{
  "num_hidden_layers": 10,
  "hidden_act": "squared_relu",
  "norm": "rmsnorm",
  "norm_place": "pre",
  "attn_scale": 0.36,
  "extras": ["some layers without attention", "local attention windows", "gated attention", "value embeddings", "a smear gate", "short convolutions", "an embedding shortcut", "skips across layers", "capped logits"],
  "init_std_o": 0.00842,
  "optimizer": "muon_variant",
  "schedule": "wsd"
}
Each number is 128 + 24 x the weight over its row's rms, rounded and kept within 0 to 255. Layers, rows and columns count from 0. Numbers have three digits each. The size before them is the row's rms in percent of the matrix's.

# layer 6 MLP up, 768x192, rms 0.182, rows 327-376, columns 128-191
103:104137142154149153125124127113149108118145116106094165125127100156101138077145103128115123148157084071166128106147161147161118140091131156082123120140109105162126136140133148087095094115132097
103:113171156109117153127113125126121129080087152148128122111151148135146118140135098175087099117082130116127111111138109150131142100100137114135162082104116134110129092096131102135128104136126127
111:115169107100160142159161156179143145159111130132096136107184115130092160109136109091115104149130125164089126118107130138099126136179157136105155148086105171166103133140127107138155121154166168
108:133128101114131116144164114130081136133114145133133105164111157149138123138115121156151148147114113142132117144126119106103149142136138135116098096121112084103087126104161190138158123125099157
097:123138152093106113169148121133091126118147146074105114196095137095081085109143158126123101127119131126113135100142101158131125105153119090142113154125148152162132160127110151099120118158132165
107:137109157107141128109156164097114114098157134131140093103127133143089118095168122133134080099161118129125136127133118099143140124140117119082144117103104088156155107106168138128137104147155117
102:138128116127177152115110144135119140134123093131150162146127079142147143116165114130146087157125122124162108133143167117133119115106105109104128140127159094109140079097207120144121081134119116
107:129123128138139109163108142166145150150084158134138125148124096114114157113089109131211158096081113117204147129110117085188149169103142150113181135140132110113130107137110139144100138138148139
101:149154191115126088100136176136146112094133167110122132098098165114116093112108128140153124164140089139146169128130142188149135121189130114063162130173120122129127135131131110116136175151136115
098:111148154127097115137152177140126126137093132160115128158134112132153128157143152159161150181154101110089153119125080107129125087143156101111155133145109107154167098145122128163130123154116112
100:159132100150120118129130104142134113169178129138142135106108164143101164141143115100148126110133114110104088132165148133128114170129123157130106166132188131153144111116130102107149132116088167
107:123098149116122148135092192120132140146165162145126131114155131085101158119130078160120119150214120120121058125157111107133128138138124135128162129156117109109132150111135155159129153144127131
103:120158131182109151153113136133099139114122134148161119133124104152142096171150134112119116107147166136105154150139112136048115085148125101101077103110101121117160127214103141140108161126174087
089:127149151131130152130124130141146154122187176079131143160116118122141124135159119103149191110117121146155099142144159136152148115145143139108113117120126155148113128152104131111147158119105145
103:136121126109135114082110133110120142146137128106136166107166158137174040123150118078161154106099134115118088133131138130126159123132120141101125132138137107162144104133112102104167096113155174
106:153099097122135147148119102132148153137087106165182112111145143130147122137110106146158113114123138118113169134138123106129104092130126125101141170127140144133151123149141121097128124080105119
109:125135158113107101140150116111151079132138132157136104118134186120146144145122118115114102114122140111113129162111079115133118138104129133134105134101099118131128149118101117136122109114097140
083:126119126122149144110092149155144119120133163147119131159114109141124128102170105123130110111134113096131138107079118124128108141119127162156156114139161089149151108132134102157171097041140124
100:164098142114107097178138136148124132142131139165124131136138110205160133157121154132128115106050094127104101138143142146159136149157160103112137135135129117129176160094099090118115122095107130
100:171170093104119101118089194169133155129129139166130157112163128121150129120130154107103146143152150129146112084158172110133137153160149132118167126112143083145129142134124121100102115098134083
100:168112129129133151145109161107160118142118111114115144119131133169147112130096141103091128102146129072110127121153144096143100103153138155112179089149115129149119119135125132146110122135147070
105:185151217134113171092108144097083153107125161101135148127162148150155126122150115111182126144130156112158155143160135082156123127137127135089143093154127139135138136120123130162167148149162121
100:105178134121136149121124141123133127105119089148113135124099149104157156126144127125117119160093137150148158148127139085160115128126177140152147162125144077098122110119178085136131143120163108
103:097111122089147149141097082130151152132098169126137119137144157112134183143120124098094133092118128172143111074105079113124101157128168121105147117135134131081179081117151131105172126104113131
094:162161151123110102121111134209106098141064123099079175091169090104124126131167134117107112156138105103140142145121140138125115143105143096174106126129125122126143125121110125115097162120139125
095:114107125122113121133121145113121140175178110114103131170151111115166138129136163153148137117135157088138091135099179174136103130156137116130141086136139109115138133153128118126130132115112103
096:091145134120151124206119120098125136142129157136126116106134093127092127114117124123133181123162126134149141107147105149117123130120127104155128127176132098141182145090131131141086095136098134
099:133117136092152137096151171160121143097109136122122129148090078138160139179129106109119132109125152106121090145117150110138162148151115128122106140115098117121155123133140093116105163145155118
105:129146155081133126153074132159130120165121111157129142141102142091109103146144123155109063120114099100158108141127132143137145146133158114120138151170137108148132184140107124114148142130118123
113:093141146109120096150130113101146111175168143085152126112142132160110187144132152141135149135131147135181142115161108130123120117136109141158150122137170115124086117113144117100136146139138146
104:128125180164114106136166121115152104165130142108136136119135169110150140175112128088133124161164132163130129152106071124139128150114125117102115161148139125122120125122103142153106103112133071
094:117153110156105121146091119106142134110120137155078141178124178111172112097140117157115119148101090111105146100105143138151124107126126100130147108073121133131139169089097079111091126125121124
101:172163163140113112119163129143175164115135060153170131118170174116142140153102143077146133181130110105113141141135158132101170137148126157119134149135101091127115082168140119108127144099114138
102:110153068086116159165115138146149137127164118085155154136121158109112104122170107135115097106106118138159158133137127115144151126116152150121120074148120106113161149136133072099109128137093139
099:160144133129103090134134134113135170137082129104130132102098125164144115167144151115160138091086168077085129116119130101097127097102094134081098119116132141132147088137091153165067111082130157
093:115108125121110128116107191185088080116099173154125137139125143163149149148122127139115132158149091108127129162113146118132124119152130165113144096106180134127103123107121140102148110105162145
104:116122078135146113152144142166131172152129070106129028164113135142134166130125117148132139133123135083090107112125111165121132147112139149084126083116137122155141077105093144107109126100107109
111:159157097130122145123196131124097127089076140123173152126140120124139141115115114127146101194090098126111148127155159150108140104133123139131141069129110099104102092162084153132124129138154136
097:122167115172093133133110097147110154110112145145160126164135144119144114128095149186175120134134127122135151107110124082148122098136126111125138139104151098150155138132122080139090109107141123
094:154148140177143144127112141141107138109119154073163190135140168142159089137105129131129138126148124117165135115172106107164130086155130114082121118152087122143142079130111094143155099164096138
097:126106125102116146151109110122118129163111086127140137069111084092099149113115140101124161133133159117135156129176135134108159139135100092162128127101133137181123134119127117103123094123156162
112:124134145157110143125123099111162150122152152132127134152135121167109096093164136130144151114121120091132131132116141141146122124091120133087140083070144134138122162153173122055133141113124108
097:121133081106113135134110101124148114166144123091113134163131116157101131107082117136122133076136156120155152152163100106108127109134111149107134164102080146149071123115120147146127134136172120
099:156103151141112114103129123125130138120161135148093094134100131136142112127135176143158110135122124098139095157171095151112122133154106167156128140151111128111115146124126133133127148175103149
102:153136184131138081174108168121136147144106120145137126172119168101141128101171124097163122136103150120097160119146113092166167107077092111132100169115114145142074129134106126107097140169157100
083:105169127091150090143158115101084134120140127169104140081113141151114130087096127121148098096123160128136132100138124121156130135128099132082144154154144086138146178166132133133144189129112096
102:126125087098110124159129118128145162140127125122090115148150128133139125131168133176110079143096132106154137139096116142153162117097102107092130105073134115108094092086115090161153162113170143
099:140133106143122131097131143117133099089145119134170127168103138130090170146182085109140152143107119124093133134150132156133132112134168123118117116107134109138156138090164144148156111105148109
099:129125132147143141125151148117141157149106139094108133110114096133126124155140104165164185154131119136152135107127089141101176103076127149113156174091140118136106108116079146131146100135109143
096:079131137135197182085132139080138130161143117145158141117130126168110128132122093129110103128139062139113125134105144110157117105129127152126143112097128114139157134117105122138110140138118097
# layer 6 MLP down (transposed), 768x192, rms 0.0893, rows 327-376, columns 128-191
098:162130141095121125085151161130088086143129156125161107111166088099115132108091135212129145111138143107155089137169127105161091126105100157155139136135144108102110159162125129125173128114090120
089:130148165155152160157107167140124117107108137117114137113125134149135124114166109133131147150138135112089149117170097118112116108113124134095125146160120116149186138186095122138123127154139125
103:134185107134079157130105115116117151148147106125152144105108129134108111113169097131182119140168161111173126129149167140148162139135116091130130108142159095155156119104091138133096149174075125
110:096138140140138115140151128142141102108140141081117146135141115095155131187107158141156123129126132137112147103143126102140084102134100158110123068124121115143140136161117105172117153159073136
091:149106127118135156107133129109129137100115132111109131108164112134129123116131138128150140123138130138143132125087109126133121180129172166091123134149123114112128160113145125136155148099186133
102:171103127116126138100130123108096116120076148148133110165117090133137121119114144139134122141126165152094073107144148149159115145166144166089125126120130066109083132109140120142183137142117131
104:114136134130133094098124130148109094137108161137113101150093148162142162126117152137092137128129118152144082129114115143144107092124138112083164103132161162166140116135147128176176144133110108
102:141105119151074178146120138140103101155111113131156144140141155094134150127113104105162123074110105141102151127101141149156133121110137130068126102146140109115118119135107156110152124179101134
099:112132089131128098137124128152160153160156094158106149151120120133109125155153130083130081121170105151132147119128160140094100096128145162174081108112130125116116180159127139074125103148120116
098:121090132147140120130147122163144127090129145157130135157118102139123139080104102140117137161083144143095130157140176117135114202134117130156112192132114149119123168097130151106180118119145115
102:117144145140110120114126080134131136096091144091146109097130101157158094142116142111166122114110144115119176131104140136115121068124101134152140084113145113132095151132127125156156147123120120
095:139134078176124145136151148103125126120180084104118139143142088113133115119145111122132122153111115123127117107120111114123120113131168118128135144077119148116112113161146136140105128129151170
102:116097113125142145135143143140088140124126165160095128135112139129122134168105125169099118138112115116160107137134124125109164180098110116163133132124140144142141132113156126114153141088138143
108:129158120128137128139081074131131090145134137129100169149164145141140131149162201162132155112139129132140135154153165196095139098107107132144120068118099113161145113096112101151085158143107106
108:163154098106099097113122130126160158087148123115134128098103123142115143137123152137136146140118127126131128147128117138133161130191122112174131147145177138158138139111150137131168130156112137
101:129132166146128162126167131146098131098149158159120156136101140158153165113149142090142134108128123136107130146102126159134134136125131121125140123121138144116159112135173138139137133144130110
103:141101104097117076145126117093134106084080123123099144146114152092104130116102078154116127118091156158095088093133158119158123115158153105116100190134145095137148167117125147136095135133126106
094:151093145079109121122125130104124144129138140120148102126108118099140144136120133126088135150182116098113134140146139150115110189125077108154148123097138117123121144133113140087119139141122108
098:141114137147120127123117105092110137091108075144095172105141124125158123120133105125120125109128144141116127126139077157123168123138126110112129163156101170125107096157139156097134106108142139
096:100093123149145115151155159081115161163119131145119097125147111121140096100121090171096140122122114125124168103154143136152131081137134154146095104161154132120093128149112140117160156134103144
100:102157133136125108121092156101102131093118109088105138128133152109111144161126131154152158129113149187143130134117094105159151107129115106157110135155178112150168131119111149068102107148132143
100:126115090124141140142123105144106103113117121153119098149080125153138114111127150117164109128189181138121095126082139129098180152128100124145112125148126163126122157122151116141108126090101151
104:120104096136104105127126065125120125127137162101147134115143089157128066099153127155099163112149130104107141130131112178126129119097102111171134103111151120144145106112172187105124132134134168
102:145109103139126105121109092092133090160173139119117129092133157112106130088085150130072114184157165104146108095102111132128127111178130150132149130125103151110134088168125092110128106155135152
090:098101105084154109082087150077162153092125104158105123176105124181138135154133122123122137094122136129098142122112090169130140140119084165105129124095137162141165133151138152117082139109133148
087:097118128137108127143128074117109101110117170110129118135113139141132122141096117113121099123113142132133118078138110145160188137077108136117125127099108115133145096082126130104144105138132145
105:061127125139109100133091166118111151110109148106138089152174111130134132133138107121137113064156128119118172118103107111090155162158111162134095134145158135115119120116124106138136125113113173
087:113119160107153131073123139135126153167107118096139149126151109131176104152151130134098133120127121112165102086173120155136136125068090139146104121162134134108125124136098136138111129114104131
111:122119136119167085177134128111148093148123111135100102094068151136122130093142124123109130147147118124174126089121152150144142102112125110125131160182104096138125143146119177130143109097092103
090:132152092121123159092112156093142124119099161081126131118086105137062102106074130103133130121120155142111125185152131153128138134157137143123139113114153121091126134101128079096103148144133167
097:134114114178141125121148130077117149131090101140118117147121139101119134116136147138127154168148121103175162122125157133101097137139139133121156128111215180102116161139142132147100122149142117
096:139123107125091130142124136180138109131130179162156184135117118129139152141151123147132077128172135150125121142109160082109194099160111156126146185148136126098142158154102115158151134095106137
109:123085110121131125109134108146098110118075147131127150130124108134161146060122144102192117110143137150134136132181132095087135131125099118119096145108134138148145126120096084134156131100117071
105:165149154115154165076141074144103071131121102144109131112133138110090164132111121136149131148113110120100121134128154136102152139148123146162142157102104114114145133103156093206183108116104113
101:154125133119141118140108109186064147138173142156122153105112113102117152086137114103146111104144143142134099140117096134127108172171141142145179120131146120116117118123140096125132134114149131
079:119079149114150096141136073123156167102124102113130101152121155135106112105147118164162094097140151187136144104118117141092161129146121150126093102184115163103108146174104138170127175147077144
099:089167111123147140108111120108135080125084165086123137128143120148121143111141110119117125112126111156096105174109121123151146107116123097149152120102153147132097131092142116104150129135109120
118:125151172095119131134131133138136112106129158139130107129134106171132083145116127123123131148107116166090162113146145145143130159109144132115140156118136147129145128178114138111109110116085080
101:139118125108128107156163152130139106175120105134100140127123172099156129138117122124072083073127148164157150130145132101115122141140057166112117084130134152140109133139131127137152122141164129
096:117105139104109123188168132121108142110161131134157141106179099101132152119176129135135151123152141108109137121166159162122124106131156122140107126101141121180131139180144129184085161136101111
089:153107108155151128107067097124126134129166159149133107090161151166103132150127121117105142133149084120128092145134111123138121136118124131145147113148135140107126118104131151125116119137109135
106:155113097162072163167169114145124160126157109119146157104118100144113117143139114149111099141087092165144176128141105164130123126109120068126124159134125106150137092104146128112137126101120078
107:100155152153077131124172141091146115160144151148107167144125127080127102109164139102152133118089126138076131146087105140117086181150142090128110162126172083167128148104106135170142128145116111
097:167157164153100159124133114097150153171083109135163146120155112119117121153127126142098131121141146156123138188135094136097134145121103120069134132130104128130110173150126121141123173124122118
097:119134120098100146110138140106177119166129109191133132123150163088173141122102142131140086152136138136168124107105148090110149123123134098145090132156112132094107152114163161132136147149144120
087:130133185120157119120121138123188131129121146109113125075103090121104131113130183068073104130124157135097123149153105157126139122123133136138173139141150108194124122134134149103138114108112097
100:122132148119165135133175116132141097138122096124149100111128125142146125157189132108129124109123102148109111116111108113127121128147130135143110089085096111154169107095124154124102117119141152
096:158140106145116170155117173127120118101103124131122160120148169184169083129124110150123158147131128092135122139152127058107164102166143125094151136146082160076136133119137130130146105153122129
099:093130098147094127128131115119115146142168124102099107148134123091141129119125162173160152137124120142154178103139097123111131110135115162130119129153090165144140105152166139131064125105117125
092:110121140138106150183141099133153139125128150124150141099122156159131109097161141138162107151095162122110112093148141096170151097113143128125126125172114140157117145126146137162128107139095116